config.toml
hidden_size = 256
num_key_value_heads = 4
norm_place = "pre"
attn_scale = 0.125
tie_word_embeddings = true
parallel_block = false
init_std_qkv = 0.02
init_std_o = 0.0047
init_std_up = 0.02
optimizer = "muon_variant"
schedule = "cos"
final_lr_fraction = 0.03
max_seq_len = 1024
doc_mask = true
dataset = "wikipedia_en"
Each number is 500 + 25 x the weight over its row's rms, rounded and kept within 0 to 999. Layers, rows and columns count from 0. Numbers have three digits each. The size before them is the row's rms in percent of the matrix's.

# layer 4 attention value, 256x256, rms 0.0746, rows 237-255, columns 128-255
117:499515505555510523512507495491499486483496485485505492489485519484451481537472520482550539484489479506496519497544475497528448552498517500504491475455493475513533517521480507514529502487513515498503485522466494469524452484504499487473481501519528458509501504534460473499515524505462475437547505481519492524511462520501540531541523497525489488519539517456481540447517456510516447540489
112:517477531513497511506459525482465550532481522510490491529550516503505511493478513512491535476481478506469481479480474484479517496472500512522468474486538542484514500551515466515508464491494505508521514500488457529500516540543479471485496523497453501510479515536479471524512487501563482507500525519515462506515522476524473551500521456507460473508532490488489501510516526495522499516520
107:462515493471533524532533532490477519511522528493519513479518557549522489505511511485506540475553513497480461484502516485541558484542459531512486506483518503460476494514504519497495493464478545533510542518528517474496528487489493462484460474535482494525510515568456523508485506510475509501456494524481438478486509527566498468504507469493484508498513515511500496493506526500433475545484
112:503493494471506501530485495539504512568479483532461485511452500471480447555537552508497499462486478455500531494504522506515450515466510473477505492499501516482492465510459503485510523539496487533476467474473483536480526528530520530522543468535496528482524505520533482480530503537509490514501517484512517525499493514499491489473491521482475452487493495465487501490495504533476468516494
099:506471512508448504499506510469435529500524482514469491472502491510521479489462520499498523525493491510474465505487485506502498549500509509465550479488508523501517511512501509492538478562504530515496505519508442449463529519472509486540478498511484474464459519524498510514524512540492500533521492491456518493521511509519490496509524488543497455491498501502521498487484536478523471486535
116:488495480501514493524504520462484512510516497472518509540500500501495453509490454494504477517496523485481502481532506513475489517531467502526531466510549520505528513513491547524500471492475544500533499511515472482486521484462539539444513470516514474532484495527528518499452529486521517498528440461499435505481516500495523465473435473485469493474493465525513478413497478481493484525533
100:471505506509523526525479530488500545539483537474490504500530502487491472486519517549494490527476511474444501467478509495494534500492478520499503482479506466495459491535523515497476489458537464527498478514465472516467463507504495531485510524524500493492495464499476537552492506460489525555530532547518495477466532468491511516515527510485496457518462469531484484493501494499544507505485
115:487489525469488506473499499495515509496466524498492500443527540496490487471473439515488512502506518452506511504459507462536486533475481546465480484493491543484507513445480493558535522521526494459499521487499519478480531485518463551530542508556494528506479489502509490493532507483429543503509514479438520506493512559502498489506497502514490521482474517514516475503481478476497499519532
096:481526535540506489546474531481503543508499437513492496533500518516442451492483443470476485479474516550497506504485532460474484533487518478514515501527514535488516483518477481502484492480491464531484517464513497526510498484509482518506518502501524503517502479553519452509501512491580469482473504489488500475519520525504526492487501502469479509466542476494494453488528506485487476518484
112:475478454503450511559491502452500472501490459485513515512488525462487506509502492518498537485511485507520503523507526485500470518462533535455472526473496502551549509463426525533490509493508509493514564539473534545468506533532551490500498466502532460497510481483487472510456486549478515515463515482473523513494531516475498527512460477491519547493511452468526534482524481500490482523495
108:442542509489513514504469553557491498500522503508493529494504536471468505525484498512502499463498480501502454485495481522543495496511534483468456468472490513545461482505493474472456495526550531521490544490482523510501502511464470516508523495550516478464528448462472514515487523498501472499539533483551548503508520468508502491494463435469472523515464489496472499444531481468533497516471
103:505500494490529513464541467499499517475508522515535513512503468427519521497433480500490484512553475486498520492512510505438548490461493488490496511482481443503484461514470497471546483485534497471520529563547515503531472508502539478522504516545509487534480490512513557507536480503528458525526512522511509551496509482516527498542477530539511510511528481521470440490475545510512457515465
106:523476544508499483515513539524513531524487504499512535515479529485515470488464502486500511489529493473527459504475526470512515544525479491487498558496492540516504514506448504516494508505529494521488504480515543487479474507466509495475552513523487502510517513515499500428481493504456514538485507488496492466552528496502496465512460487517496536522510489478553496504472516465447465518511
108:521542511559473466496477456477548524474490504461529538538501478461488515520527531458477501497484460513491484549517488501473528477542513483469485517520494512512492513494489540517509481508464517485501458450503513461486468463499520494481487486500557520460500509527496514532479507506519493535496497491431509550502477517532498537526515513492475556494518477504499503476487452499493511488488
105:503507476534481542457457483507512513500479488542487479522483477508482475494511490519511440493512504524516523501489474501517446475484525513523533483500487522486466458518512529507507505476488476507513488501474509516503470497510500553526518530492513510520514489474509511521504548461463525512499471538441522469502475532525498459504487500499524477507516518505439490482504486537529491543497
112:486484498533529513558515485530472515450513520513475502492499514531498524508493498461528452521491514508519460495474494526536534492482473479526529529493504498509521476528526510501428547527477470486510412532476513481506538508494493448479495482501503487497533460483479498525485484457537492517506516511495462471513492524519507480507525517514506566551515531511520509481500478498484516481461
102:511502493514518560456497474525484510516549522515527490478540503488525557475492478504510509488508430483474461473503536513488520519524542494529527471564482469524457470488523480442505492482470493500496499479526540505521495524479509478468523520537482521488484489508482538468527478542527516465507524506506473496517490503475531483477527505528502468518510454473491491478509507509484496502511
112:532494461505520462533506512500491471514512467497430488486532512501527500525494516523478529515506519500519500532493454509474499552549520504480509498505508511478519494507485482474474506514479507514521480516522416495510484470468489527484523500525475504480467544512502467467517482480449479498495538506479483479523515509527492523501505474443505497458507488483527517542467484458495489523527
108:491458451487477474513511484472523474592474492476522467498533446546486496504491507494514509527536529534494522484470534511521510488480507482478486536532513516456480460521472519492508493521471513505502498505492490513527524542510538449473511436464478515498498478450524519472522475500441471477491488507520492498512502522491497533452510475517524467521458477499489479535478484517505515481484